config.yaml
num_hidden_layers: 12
num_attention_heads: 4
vocab_size: 1024
norm_eps: 1e-06
positions: "rope"
attn_scale: 0.125
parallel_block: false
optimizer: "soap_variant"
max_grad_norm: 1.0
decay_shape: "linear"
final_lr_fraction: 0.05
Each number is 50 + 15 x the weight over its row's rms, rounded and kept within 0 to 99. Layers, rows and columns count from 0. The size before them is the row's rms in percent of the matrix's.

# layer 3 MLP gate, 1024x256, rms 0.213, rows 0-213, columns 192-223
101:38 57 48 29 46 43 69 25 47 38 77 29 12 61 55 49 38 54 78 41 48 49 71 54 56 35 75 65 74 58 74 55
101:49 84 49 30 54 49 36 69 58 46 44 37 56 73 29 60 58 36 50 56 45 40 52 39 59 34 30 28 60 50 61 46
114:40 58 23 65 30 44 42 31 30 38 38 42 34 94 55 64 64 60 75 33 40 64 42 50 55 46 32 46 38 62 17 54
089:44 45 45 48 54 23 46 45 50 28 73 65 52 67 34 39 23 57 42 49 17 72 59 33 45 43 61 34 33 68 64 51
097:72 77 80 72 73 52 48 32 88 71 51 71 35 49 47 34 69 52 79 59 56 40 45 41 43 75 46 28 64 77 52 56
098:87 70 34 53 65 59 51 48 61 62 55 59 46 31 59 26 32 47 49 37 04 22 20 36 60 61 55 59 23 64 47 18
102:56 65 08 76 60 68 52 28 65 51 61 52 50 57 49 59 27 25 22 44 54 59 35 35 70 51 34 26 43 68 41 55
098:47 40 60 55 66 55 42 50 63 48 44 69 59 41 35 65 47 77 47 31 48 68 59 26 57 39 56 57 19 43 54 41
108:56 72 55 58 49 43 63 51 46 46 67 59 56 59 99 49 33 61 46 45 47 40 58 46 63 70 33 35 54 71 51 38
106:43 40 57 43 59 33 30 53 54 44 28 40 26 66 39 47 58 84 24 60 38 79 35 58 25 58 38 53 43 60 56 24
103:30 57 64 35 62 38 52 37 45 42 65 51 35 41 48 59 20 37 66 28 49 48 41 52 53 53 40 41 35 43 36 43
095:28 28 60 48 61 40 32 47 73 65 33 57 44 31 32 44 66 37 53 43 55 76 42 33 52 59 38 57 36 39 25 36
106:62 67 50 28 42 46 50 46 51 70 47 49 39 62 63 42 27 87 56 86 69 91 43 65 66 63 57 61 43 61 50 84
094:60 68 54 66 56 64 52 23 46 69 50 89 42 63 49 31 42 38 54 36 55 43 27 64 52 54 60 37 44 25 47 52
097:57 54 32 36 43 75 19 58 41 51 52 18 35 73 58 27 44 54 98 37 72 46 56 48 37 64 60 27 26 49 49 72
102:70 60 52 69 77 11 71 70 67 53 41 36 59 70 44 57 26 59 41 49 47 53 78 52 61 53 34 33 51 69 67 48
098:80 67 64 60 17 34 57 42 25 66 39 50 21 39 36 59 40 60 47 35 55 47 51 84 27 57 49 55 52 56 16 17
105:51 67 59 34 62 56 37 80 42 46 39 43 47 34 58 53 68 54 37 60 55 61 43 67 32 95 43 61 25 42 69 56
094:49 81 31 22 29 51 50 18 36 37 72 76 54 58 22 46 48 34 43 38 49 59 55 34 73 40 52 33 50 21 49 59
099:88 53 66 32 60 69 23 36 48 35 58 44 33 34 79 36 53 52 63 83 50 58 46 42 52 55 43 47 50 27 58 68
096:46 50 80 56 37 51 24 54 35 55 43 72 47 44 62 60 28 67 30 76 39 53 79 27 45 44 44 66 40 58 52 36
097:82 50 56 29 67 42 24 56 44 38 62 44 47 47 43 47 42 27 22 43 51 54 76 65 79 59 36 71 49 16 56 46
104:67 51 53 44 61 48 35 23 50 55 53 39 35 31 52 64 78 44 40 74 74 89 44 41 37 51 41 75 43 43 44 30
107:40 60 41 39 15 49 39 59 42 50 24 81 43 53 36 54 31 69 50 38 53 92 72 74 62 35 53 54 52 50 59 71
100:52 40 45 39 47 42 65 43 51 51 62 43 75 68 60 56 44 66 54 32 62 48 62 19 47 42 19 70 49 52 70 52
099:39 60 28 37 49 65 39 71 46 48 50 69 30 27 40 47 38 38 82 68 54 36 25 49 41 38 59 55 56 58 50 46
095:67 29 45 52 68 52 71 35 55 73 65 42 83 55 83 77 40 58 34 61 48 73 51 61 59 64 45 29 66 29 27 60
099:47 55 65 54 80 55 34 44 52 54 59 49 65 45 35 29 71 34 53 41 26 56 65 53 38 52 30 46 69 30 27 28
090:47 67 32 54 77 20 32 56 61 19 72 43 34 72 46 75 57 68 53 65 17 57 67 37 48 35 24 45 81 33 67 52
101:52 18 53 57 50 67 49 71 10 20 60 60 38 51 24 36 42 67 69 61 50 40 62 46 44 45 42 44 44 49 76 70
096:78 80 71 40 42 42 64 44 51 42 44 65 74 34 54 70 56 63 39 69 42 34 37 51 54 45 61 51 45 52 60 44
103:53 87 30 67 58 38 58 86 46 53 38 61 16 49 36 39 59 61 39 64 40 39 46 26 65 30 39 28 58 15 38 62
109:51 59 21 52 26 40 79 37 70 27 54 67 45 42 38 47 29 61 43 46 56 46 62 53 60 31 48 68 57 73 39 43
098:52 45 47 46 64 46 54 72 56 39 51 44 66 64 55 45 61 59 81 61 54 54 51 69 35 60 63 49 28 69 33 51
098:25 59 39 43 67 59 39 36 54 47 63 44 40 45 60 59 31 59 59 31 47 63 31 43 39 46 48 30 52 34 46 61
103:67 39 55 25 39 36 58 76 54 49 28 46 39 43 78 29 55 62 35 66 72 54 46 57 42 55 31 44 68 41 41 52
094:62 40 63 51 37 44 65 59 42 51 46 41 56 34 50 45 61 81 59 70 37 60 51 51 62 60 80 56 32 38 60 26
102:38 24 46 73 46 55 41 64 30 59 26 46 35 45 43 66 37 31 50 43 43 73 59 41 48 45 37 51 58 47 39 27
113:51 75 64 42 42 39 38 32 51 52 40 61 55 57 52 60 82 54 33 40 66 42 54 42 43 41 35 34 93 20 53 47
107:50 71 31 59 65 63 51 60 39 32 43 68 55 40 38 30 48 44 47 57 84 37 40 52 66 54 84 42 58 72 66 55
093:45 59 45 43 43 51 80 59 46 85 68 63 54 47 49 45 70 47 45 44 50 45 73 35 08 54 42 50 73 51 42 39
103:55 63 46 55 36 50 47 40 47 74 61 51 13 50 44 44 55 28 52 64 58 31 54 69 42 44 44 55 23 54 56 34
094:51 46 42 57 47 47 48 49 49 48 32 39 60 86 34 32 56 23 60 41 73 43 42 74 54 59 47 41 46 57 45 44
103:47 52 47 51 42 52 38 58 31 37 60 39 24 56 50 33 53 54 38 74 17 70 54 58 67 26 61 56 52 61 51 68
096:28 64 31 43 59 53 39 47 33 48 51 30 57 42 44 35 78 41 45 47 65 48 32 39 34 77 33 52 32 57 47 36
104:54 72 60 47 54 44 52 51 39 52 41 39 48 61 29 60 43 24 93 59 72 47 66 43 45 57 63 52 48 75 39 50
107:46 39 69 78 51 45 58 67 31 32 42 64 53 66 37 32 50 54 31 60 59 91 16 44 75 54 40 40 59 76 84 46
102:42 44 41 70 61 55 29 31 66 81 30 57 54 50 60 58 59 49 53 65 38 34 49 55 67 65 49 65 75 46 21 30
103:36 50 15 68 67 52 65 44 28 45 38 03 36 73 55 69 50 64 62 38 68 46 30 53 54 55 50 37 41 44 63 44
097:50 56 54 64 59 56 30 40 39 60 47 39 49 61 54 67 89 75 49 40 29 47 66 51 52 11 68 53 67 37 37 58
097:66 71 54 61 38 43 52 52 53 40 25 31 28 51 55 39 57 22 31 54 33 61 53 26 30 45 71 21 38 60 44 32
097:25 39 49 54 57 35 63 76 55 68 54 56 71 91 43 56 54 44 33 43 56 32 44 37 57 39 56 47 74 42 62 42
094:38 70 51 44 41 51 55 24 40 38 68 65 34 60 45 66 61 66 88 16 51 58 63 65 46 60 34 37 44 22 70 49
111:47 72 51 51 53 41 42 42 53 24 29 50 37 43 40 14 28 47 25 50 47 30 60 30 34 53 54 49 34 46 72 44
095:47 34 52 50 24 47 49 42 45 23 64 64 56 49 38 71 71 44 51 76 68 38 52 42 18 34 50 65 65 62 25 33
098:50 33 87 46 72 67 47 09 36 55 52 56 72 80 35 49 42 31 39 26 41 34 57 59 47 58 26 41 42 61 50 36
096:32 42 58 45 62 42 49 49 39 52 38 29 60 76 46 45 58 71 37 73 56 48 56 40 45 58 25 64 47 84 47 53
092:56 67 31 65 51 50 48 45 15 48 50 65 71 58 48 37 57 31 46 48 65 51 53 36 58 62 37 38 64 56 52 39
107:52 52 84 54 57 61 53 70 69 73 44 19 33 48 49 34 64 70 64 76 49 92 28 72 54 66 74 49 49 65 29 48
102:60 52 31 54 28 68 42 89 16 31 60 43 37 56 67 64 46 36 92 27 72 64 42 73 48 41 65 28 41 51 53 58
099:78 69 45 62 65 29 31 66 41 47 76 36 44 53 28 49 45 49 53 38 50 49 46 31 46 77 73 42 69 57 26 44
098:65 53 43 48 19 42 66 80 35 56 52 53 41 38 49 40 51 39 39 66 39 37 51 54 40 68 41 33 35 27 56 45
095:71 67 59 34 44 40 42 40 29 80 62 40 66 20 56 73 47 68 63 39 51 52 58 66 48 37 38 63 43 39 45 33
094:49 65 58 67 51 58 43 63 48 50 57 55 58 38 68 47 58 91 82 43 36 80 25 12 53 35 62 66 45 43 42 56
102:31 50 70 41 39 48 56 69 47 39 36 44 24 35 43 35 69 29 51 58 68 54 45 30 25 43 53 50 28 34 66 47
102:80 71 60 65 67 46 64 68 50 46 52 43 46 43 53 59 51 69 52 66 59 62 54 65 42 43 82 46 53 55 47 67
097:66 66 34 66 66 36 62 49 67 70 47 62 29 76 67 37 14 47 66 48 60 53 41 64 47 67 31 52 71 72 34 86
098:39 49 48 48 32 54 52 84 60 44 59 52 52 60 46 42 80 30 47 33 27 50 52 50 40 38 63 48 64 46 35 30
094:63 40 48 56 45 55 36 39 44 56 66 51 42 35 61 63 36 54 57 51 68 55 42 45 64 34 63 60 69 27 15 69
100:32 69 56 40 64 53 49 42 35 13 39 47 25 40 11 50 63 69 40 20 50 61 49 51 27 25 55 47 69 50 78 52
098:32 42 72 43 48 52 47 50 57 56 49 54 35 40 60 37 68 58 64 51 32 34 56 37 58 11 50 33 27 41 58 36
108:61 79 52 58 43 56 20 50 59 65 57 83 60 58 84 52 33 51 40 86 60 60 24 62 25 39 22 40 59 77 75 51
101:37 30 47 63 56 24 43 34 69 60 54 56 56 58 76 36 57 39 41 49 26 59 42 65 44 42 63 48 27 44 56 59
094:56 61 44 48 30 30 41 49 42 76 65 58 39 54 48 32 46 65 33 51 48 54 23 64 60 63 21 78 52 29 50 69
099:58 52 44 52 61 58 51 40 52 55 70 50 45 61 48 29 82 49 17 54 38 53 54 62 37 43 53 47 66 34 71 69
100:40 65 76 82 49 30 34 67 53 42 29 49 61 51 14 48 28 53 40 57 54 47 65 39 44 58 71 54 53 66 17 55
092:55 55 58 50 58 41 58 65 66 65 56 56 21 55 33 55 69 54 37 54 84 53 67 65 49 73 16 64 41 33 43 25
103:45 59 74 28 62 59 53 59 55 32 55 62 29 45 72 46 43 15 47 58 43 31 55 66 63 69 41 42 46 50 85 43
092:58 43 56 54 51 26 37 36 54 45 53 60 30 19 61 48 40 39 26 46 62 53 45 51 44 48 32 52 49 37 74 36
103:49 65 60 39 41 42 49 31 71 30 65 64 59 36 47 61 53 43 63 56 59 52 30 70 38 41 48 55 47 71 62 43
100:50 44 58 30 18 33 49 26 66 43 59 58 61 36 55 54 35 31 33 56 40 32 56 74 72 66 37 36 61 28 56 47
093:66 67 56 35 38 35 53 40 35 46 56 30 47 30 57 62 97 35 52 34 58 54 45 68 55 67 74 09 56 68 59 61
099:40 54 58 71 09 40 55 47 63 41 58 51 47 67 56 39 68 45 50 79 45 36 46 66 74 32 51 40 43 63 30 47
091:22 67 40 38 23 65 62 55 49 60 68 78 46 62 40 57 48 58 41 40 44 21 43 20 29 41 29 85 53 59 33 51
098:58 31 55 46 50 42 42 92 46 63 50 78 40 56 72 71 64 42 43 34 56 37 47 67 37 76 58 42 56 49 44 36
097:49 69 39 43 67 39 29 58 53 44 67 38 31 60 23 61 41 38 57 22 63 40 48 62 20 47 54 59 59 43 64 34
094:55 18 54 50 53 41 23 40 44 73 65 62 51 59 70 78 42 19 68 24 45 73 51 48 48 78 55 57 50 38 61 42
100:34 26 57 71 33 67 25 43 45 58 46 55 38 55 64 75 58 47 85 57 74 56 40 58 29 60 41 47 46 77 58 34
103:43 69 56 52 70 52 53 34 41 45 46 49 70 53 81 51 51 49 60 31 40 51 79 34 21 59 49 63 55 56 41 50
102:44 52 40 49 42 72 45 31 66 63 78 66 47 52 51 70 21 43 58 37 50 37 60 46 79 57 37 52 51 54 26 32
104:49 45 66 58 46 49 64 65 31 58 52 45 60 50 78 33 41 34 50 51 45 29 83 19 55 59 61 43 41 60 38 43
099:47 65 68 58 23 37 72 57 39 47 47 34 41 36 63 63 57 60 57 19 47 72 49 28 65 43 48 49 20 60 38 48
107:64 70 35 51 63 45 33 46 52 65 50 38 26 68 53 63 24 59 61 60 66 50 34 23 62 79 48 38 40 45 24 35
104:80 58 59 54 64 62 56 55 50 83 54 24 17 37 39 44 27 36 71 27 26 69 53 30 18 63 29 41 32 47 46 55
100:61 61 39 78 51 39 57 34 64 78 46 59 57 49 68 64 48 20 49 37 66 22 34 42 63 49 53 38 47 44 33 38
102:74 33 42 73 57 36 52 24 69 59 76 43 54 66 55 74 28 41 48 62 60 66 66 64 43 55 49 49 52 48 32 59
102:54 70 55 53 73 41 36 68 73 63 75 62 27 22 44 61 20 30 49 37 41 56 56 36 35 25 65 51 55 43 52 32
107:66 37 70 45 61 30 60 65 22 38 52 46 37 43 39 32 34 54 45 58 40 59 46 31 57 44 42 44 33 53 51 18
095:57 56 62 59 41 63 60 64 31 70 58 54 28 57 41 31 61 61 66 54 26 48 50 47 46 46 52 52 33 40 61 57
100:35 31 50 62 54 28 30 46 49 53 43 21 32 77 62 64 88 36 65 44 67 64 55 34 57 63 54 58 56 23 47 42
098:68 58 49 39 53 46 25 70 55 39 51 52 51 40 51 59 64 42 56 75 46 52 70 67 53 59 75 29 39 70 42 43
106:74 49 41 56 51 47 65 27 62 75 24 45 61 79 45 93 31 40 60 49 34 29 49 59 51 35 50 34 58 33 60 47
098:40 49 49 80 44 57 56 56 62 43 73 55 16 75 31 70 56 61 45 40 59 54 16 49 25 24 28 60 38 50 39 27
107:70 60 63 40 42 51 46 51 35 33 62 77 34 57 33 65 37 23 26 25 57 53 55 50 55 72 36 72 38 31 65 52
098:31 13 72 29 64 42 29 56 52 61 35 36 40 67 47 50 20 49 71 51 88 54 51 48 45 57 48 44 29 35 43 60
095:36 47 54 61 70 56 56 42 40 23 41 63 69 63 46 32 41 65 46 69 53 70 44 55 59 43 63 44 53 83 64 55
105:34 52 67 56 37 60 61 62 50 51 53 59 40 59 61 37 44 32 52 72 65 63 54 40 43 43 43 28 42 23 33 50
100:66 27 59 45 63 10 48 58 53 40 58 20 36 54 69 38 42 50 61 47 51 69 50 42 70 50 56 61 28 61 42 54
101:52 54 39 53 50 44 47 54 29 46 42 50 52 47 34 37 54 66 14 49 67 34 57 64 56 29 46 38 52 73 56 70
099:54 58 57 57 37 45 47 50 57 43 50 50 41 56 66 36 30 30 64 50 56 98 44 29 61 60 72 57 46 27 31 29
106:81 61 32 33 47 37 42 43 46 63 49 46 51 27 65 71 35 36 71 44 51 30 32 64 57 35 52 46 60 59 33 64
097:65 38 43 53 44 43 25 51 56 54 48 72 45 77 45 39 47 46 32 30 57 50 68 62 40 34 47 39 70 35 30 77
107:23 33 73 57 38 53 32 51 45 64 51 76 43 65 53 64 53 72 58 46 54 50 49 51 43 49 25 50 58 53 42 35
101:44 17 21 49 46 47 57 30 11 43 66 60 59 66 41 14 39 41 42 83 74 35 34 67 69 51 59 57 32 50 63 33
098:42 25 53 38 45 57 44 65 48 16 45 62 44 51 66 45 32 64 50 46 48 60 47 39 48 56 62 56 63 51 47 41
107:23 56 66 31 71 62 22 52 47 67 72 38 45 27 36 49 27 32 51 19 73 45 48 69 37 51 41 53 37 69 61 48
111:16 43 13 18 31 44 48 64 60 58 35 56 70 60 54 39 65 37 52 55 33 45 52 41 57 49 51 50 42 49 42 31
099:50 39 57 29 54 47 58 76 84 42 64 79 52 37 23 55 67 31 39 73 41 59 56 55 53 47 27 20 34 42 54 35
101:59 57 48 48 29 44 37 48 54 43 48 39 67 43 46 63 31 53 56 49 62 48 50 44 32 33 55 31 49 42 58 59
091:37 62 52 59 51 79 31 68 62 39 59 33 30 50 76 25 49 49 49 59 54 48 56 76 60 54 48 32 52 41 50 26
098:66 48 41 60 37 54 38 57 76 31 66 30 44 50 57 35 47 16 47 57 35 44 64 63 31 59 74 24 40 24 46 41
100:39 57 77 39 67 72 59 47 21 57 41 83 56 70 41 59 52 58 52 63 39 75 34 60 57 68 58 47 39 25 47 40
105:40 58 37 63 58 36 47 74 44 55 38 40 67 57 54 54 50 17 44 31 70 67 60 40 46 47 26 38 37 46 45 39
102:66 76 32 55 41 57 73 69 54 25 36 61 36 54 41 42 69 42 59 44 60 43 59 54 44 38 53 46 68 53 46 59
102:52 52 52 71 69 32 44 59 43 59 20 52 46 58 48 61 62 76 56 49 57 43 47 59 66 35 47 74 61 56 49 83
100:61 36 58 31 48 43 38 40 35 62 63 65 31 65 40 39 67 57 27 64 49 28 70 61 50 49 42 48 27 44 54 67
102:54 60 44 37 37 66 37 55 66 73 57 74 41 62 78 37 43 75 47 38 47 75 36 68 66 48 32 45 72 53 53 59
107:58 53 47 32 97 40 69 71 29 34 35 35 45 50 49 48 68 27 42 39 25 33 10 35 64 43 25 45 77 65 59 38
103:53 53 46 44 42 25 32 45 41 72 61 64 39 66 26 36 53 44 26 19 42 48 34 53 66 30 33 65 53 48 46 34
098:45 65 59 39 61 51 12 26 24 65 69 27 39 45 49 58 29 56 47 04 15 73 40 65 74 73 81 55 47 59 52 39
095:48 81 31 65 75 24 65 77 37 34 83 46 50 53 44 49 50 91 70 51 33 63 44 28 35 45 67 62 47 38 36 80
096:53 39 66 76 52 48 58 34 71 57 54 52 57 22 54 60 26 02 52 27 58 77 34 43 53 42 66 51 25 66 49 51
104:47 50 44 36 76 47 71 36 73 48 59 60 40 57 73 42 44 62 53 38 19 28 52 41 64 50 57 42 37 58 23 38
092:48 61 53 42 78 46 38 64 65 51 61 70 31 54 66 47 61 77 58 79 50 52 59 71 41 42 54 54 60 43 43 58
091:47 57 63 59 31 37 31 50 18 47 41 70 30 69 60 56 49 49 46 43 31 46 26 49 67 59 54 66 66 51 64 48
098:42 56 67 24 61 59 59 67 61 41 51 47 31 58 11 54 53 63 49 41 21 57 44 56 25 46 53 50 30 58 18 50
097:50 54 49 55 46 61 65 35 43 28 44 59 31 37 29 46 51 59 62 56 42 65 63 30 40 35 55 51 36 46 67 46
099:68 46 65 25 55 40 51 56 46 51 49 67 73 23 50 53 44 54 48 32 37 52 18 37 51 46 76 60 56 35 23 27
099:22 40 58 46 48 40 60 41 46 43 65 44 50 09 68 41 71 69 43 50 73 70 26 43 46 51 40 48 76 54 78 36
090:64 66 62 29 66 42 19 43 49 37 55 71 42 45 47 33 25 44 38 54 32 83 20 64 38 72 23 48 61 35 48 62
104:71 72 22 54 54 49 24 61 48 50 56 54 50 59 47 47 38 50 64 64 60 87 34 36 61 51 53 66 35 79 51 54
088:59 36 59 24 45 66 50 62 65 33 71 61 41 48 47 60 57 35 23 70 99 44 55 68 80 33 52 68 30 68 56 59
101:19 60 44 50 34 60 01 37 52 56 44 31 45 61 50 58 40 50 51 36 35 45 59 55 09 66 41 17 26 47 57 82
098:64 33 32 35 50 15 45 51 72 55 58 43 51 53 42 38 64 56 50 59 51 15 67 36 58 60 41 54 45 47 39 66
094:28 56 76 61 77 29 27 61 09 48 46 06 50 36 35 54 27 45 55 37 53 39 38 49 45 64 55 57 54 61 40 46
101:61 36 60 62 47 43 56 50 33 35 46 40 41 39 33 37 56 52 29 75 35 80 27 44 56 33 44 54 55 70 52 45
098:22 51 41 49 79 47 43 42 61 36 71 58 45 19 55 72 63 42 51 32 36 79 35 54 36 24 59 14 62 38 72 66
097:40 64 36 83 29 50 62 49 51 67 64 88 66 39 30 21 65 39 42 43 66 51 38 39 43 48 27 55 45 26 51 25
109:65 61 26 68 56 52 32 68 58 55 59 25 64 67 42 30 53 49 67 45 59 51 53 48 70 32 51 33 68 85 54 62
097:42 29 43 58 77 54 48 53 25 48 30 31 44 71 54 78 50 61 75 53 44 67 68 64 56 62 35 56 59 61 61 67
100:59 25 47 66 73 50 54 40 68 39 46 61 41 83 50 51 28 50 67 64 60 37 65 30 66 49 27 21 73 28 28 34
098:52 48 51 32 52 33 31 44 51 76 61 75 72 47 36 06 25 53 79 49 62 44 65 62 49 72 64 51 53 58 39 57
098:44 35 67 49 69 65 55 45 56 72 27 31 62 68 59 34 80 31 58 62 37 59 49 52 58 53 27 67 34 59 47 55
097:12 41 49 16 33 53 50 57 32 52 49 43 54 40 33 43 35 30 24 64 63 50 47 50 68 61 50 69 31 80 76 44
096:43 48 45 43 52 42 26 63 67 48 37 94 62 23 52 45 67 54 42 48 47 59 58 81 71 49 21 41 50 85 50 66
103:31 58 49 41 60 39 52 50 27 44 25 51 43 45 38 45 59 31 68 44 50 26 48 54 55 49 17 44 47 39 57 56
099:20 34 41 42 55 55 76 58 57 33 52 49 25 56 34 24 35 44 60 16 45 50 54 23 49 28 34 33 76 80 36 19
097:16 48 70 38 63 57 26 46 47 56 79 60 49 58 55 63 47 63 18 47 69 49 59 71 42 53 42 84 52 36 68 46
098:53 73 41 43 47 44 59 71 46 64 44 48 62 51 37 70 63 42 77 83 52 56 70 79 73 30 45 63 22 56 48 63
092:55 46 45 33 65 48 52 83 47 73 39 74 43 34 63 74 27 49 50 32 37 57 41 45 52 65 43 33 51 59 72 76
096:47 40 59 73 69 58 78 60 39 53 29 36 43 52 54 41 46 62 49 52 56 84 48 45 32 53 77 63 52 59 34 67
101:67 35 51 41 77 42 47 34 52 43 58 63 34 38 53 50 67 64 35 49 50 63 51 50 69 51 53 65 59 60 25 53
089:53 41 39 23 64 43 35 45 52 46 66 53 54 23 51 69 32 64 57 44 38 41 61 51 69 46 56 53 40 67 44 34
099:29 62 28 57 62 50 56 33 67 38 64 40 75 51 35 69 36 61 39 51 43 36 58 36 63 69 41 50 43 32 20 50
094:39 64 42 84 69 37 47 45 59 35 74 68 30 52 52 42 45 46 65 58 67 73 48 45 41 63 56 52 31 32 33 55
100:49 54 64 61 38 63 52 48 62 45 59 40 18 49 75 30 45 35 62 58 33 68 57 27 33 33 48 48 62 31 10 13
103:42 42 78 64 47 46 77 47 40 40 35 30 55 31 66 29 27 51 60 53 47 56 52 44 34 60 63 39 46 67 69 69
090:64 40 49 70 44 51 39 40 35 75 58 46 22 60 78 48 32 39 42 48 59 62 20 36 53 49 54 69 53 51 38 40
100:48 51 70 31 41 42 27 47 62 56 77 19 13 40 61 75 39 46 64 51 54 59 72 54 42 46 48 63 60 61 36 65
096:56 47 36 38 43 45 73 46 29 53 29 61 24 48 56 61 47 43 29 51 45 44 57 32 52 77 34 35 52 40 63 47
111:64 67 54 28 39 37 46 42 27 65 56 70 75 53 48 44 52 57 51 49 47 47 50 24 55 54 30 78 56 34 60 26
096:63 34 53 33 35 37 80 42 28 41 20 54 53 45 45 37 56 43 65 54 58 31 63 40 59 34 44 60 49 44 20 52
094:74 41 66 32 71 59 48 33 53 51 77 32 39 62 67 55 11 78 78 52 40 41 43 22 25 58 63 55 36 46 33 44
097:51 64 71 65 23 63 32 44 56 40 66 46 58 61 49 61 51 46 48 27 27 72 75 57 40 55 63 48 41 33 30 38
104:43 68 51 48 34 31 45 38 59 54 52 35 52 53 53 61 45 71 39 53 90 71 37 64 50 48 49 32 46 34 67 52
096:24 54 39 57 44 48 69 51 68 45 47 69 49 44 30 52 69 52 70 63 20 38 62 57 28 43 46 48 85 45 78 50
105:57 39 53 49 73 70 56 33 45 59 42 78 56 59 31 44 67 74 73 44 50 59 47 59 46 74 38 50 54 55 38 56
102:39 49 50 53 01 72 54 54 65 57 48 33 54 37 75 70 40 39 61 41 69 66 61 56 36 44 44 56 50 41 72 53
106:39 76 48 44 67 41 68 56 42 58 50 55 47 28 48 41 59 84 56 72 56 45 38 21 56 56 82 57 50 60 55 64
098:39 35 27 48 35 42 49 57 48 39 50 37 29 22 38 63 48 47 57 37 13 43 60 58 33 56 50 24 70 42 79 43
097:26 33 54 45 67 38 40 55 50 54 79 77 40 60 33 66 43 38 59 51 43 59 22 39 57 38 51 65 69 74 49 36
093:49 64 48 38 35 33 29 63 53 64 64 38 62 78 52 33 66 23 20 50 35 48 51 83 44 74 51 55 34 65 29 41
112:39 30 46 60 71 37 59 49 42 23 42 40 58 60 54 50 48 53 54 37 52 41 66 38 49 48 55 54 57 72 44 61
093:28 59 60 65 61 49 55 64 38 49 56 56 48 35 39 66 72 58 12 54 41 32 56 36 68 82 45 42 31 58 33 45
099:61 63 36 63 55 36 63 53 66 52 62 55 64 46 68 28 34 56 48 68 74 49 63 53 66 62 37 53 52 46 20 42
114:68 48 49 65 67 34 78 88 52 37 69 51 35 58 58 39 24 63 34 70 70 60 33 55 58 42 56 24 55 57 29 48
102:45 63 51 50 25 70 36 46 15 48 62 76 34 27 46 29 86 58 59 31 40 69 56 35 53 55 60 62 56 43 37 34
099:63 52 43 25 52 58 51 78 51 70 59 45 65 67 27 73 49 52 43 26 18 28 46 35 46 28 32 41 25 47 30 57
100:37 49 59 51 70 46 65 53 44 37 47 53 64 33 23 54 85 64 61 52 54 69 22 36 30 43 24 24 70 61 63 40
103:45 52 52 48 44 46 79 43 68 28 53 36 62 64 61 34 57 58 53 63 42 46 57 68 39 46 33 65 42 32 45 70
101:43 10 45 46 41 51 32 69 31 68 58 50 67 60 49 31 60 37 61 27 50 70 42 32 58 76 71 61 29 66 48 48
101:70 73 57 37 64 36 62 58 45 82 46 53 58 52 47 58 42 64 47 38 55 57 54 30 55 31 64 53 43 50 54 49
099:61 49 28 52 57 56 33 45 44 41 55 46 56 68 45 45 60 63 44 39 25 66 68 43 47 19 55 42 82 16 29 58
101:52 58 78 67 43 46 44 51 41 51 64 68 38 26 45 50 61 28 60 40 58 53 37 51 40 54 54 68 49 48 58 60
102:23 45 62 47 40 47 30 38 55 47 50 80 44 58 58 43 44 45 52 39 48 44 43 29 50 56 69 51 55 69 56 55
096:74 82 56 58 82 64 55 63 34 50 48 29 41 34 23 25 67 43 60 67 53 48 70 51 38 45 30 42 55 50 09 45
104:56 60 54 25 61 52 53 62 51 45 41 40 49 46 51 64 27 24 53 34 39 45 23 51 33 30 31 55 53 62 39 44
092:52 59 75 43 69 34 56 81 49 56 59 41 26 32 52 51 59 22 53 38 57 63 34 22 45 44 47 58 25 59 69 53
100:54 64 76 34 56 49 49 49 42 52 35 47 57 54 56 41 37 74 46 46 64 45 48 59 46 42 53 71 45 53 52 52
109:65 65 47 52 24 53 57 78 26 59 63 45 70 54 57 69 58 19 47 62 31 40 55 72 55 45 55 42 76 57 81 30
096:53 32 72 41 28 48 41 59 50 69 75 72 51 58 48 39 99 57 81 41 45 76 16 66 09 53 50 66 54 53 37 48
105:58 58 41 37 73 30 49 47 59 40 36 62 45 67 38 30 41 41 34 81 41 45 84 48 66 73 47 37 45 30 38 37
096:47 56 32 41 52 51 68 55 14 65 47 41 55 38 11 51 44 49 77 55 51 47 44 46 47 61 25 53 33 15 47 32
096:41 49 54 15 50 42 85 63 43 30 58 41 29 51 25 61 46 38 66 40 69 33 42 41 49 48 31 49 33 69 84 23
096:49 34 62 20 71 71 70 42 83 60 71 55 28 26 73 31 40 61 27 68 56 52 59 33 28 46 46 60 46 58 23 71
102:29 64 36 36 67 46 59 40 57 58 58 40 45 35 63 63 58 31 73 69 74 44 07 29 75 80 78 56 30 66 56 42
098:44 58 71 53 31 36 37 38 44 33 72 59 54 77 55 51 59 41 69 34 54 55 38 42 57 66 60 58 53 34 38 33
096:53 28 50 59 29 28 50 76 38 11 60 52 25 61 74 56 55 67 71 61 41 19 57 47 47 31 49 35 42 33 87 50
100:55 57 50 30 29 48 58 55 33 55 48 51 28 65 40 69 45 48 54 40 45 38 40 39 40 20 58 37 15 60 36 46
101:48 44 45 60 75 58 36 60 65 43 81 67 18 65 56 78 45 53 27 50 63 67 45 45 45 60 40 30 64 51 66 54
104:55 71 39 75 64 68 71 52 59 59 43 45 30 60 39 44 56 29 49 53 35 42 32 47 66 54 50 46 30 56 56 39
098:51 96 42 59 52 63 31 61 57 49 47 51 47 45 55 41 64 48 30 62 53 75 50 37 78 45 54 60 20 32 46 28
095:73 74 51 46 55 51 43 47 58 44 40 49 43 77 34 36 42 71 34 79 47 35 69 43 58 76 36 53 65 42 55 81
097:52 83 61 80 59 60 61 50 36 32 60 46 15 42 66 46 54 38 60 59 47 46 87 73 29 48 67 50 49 82 24 47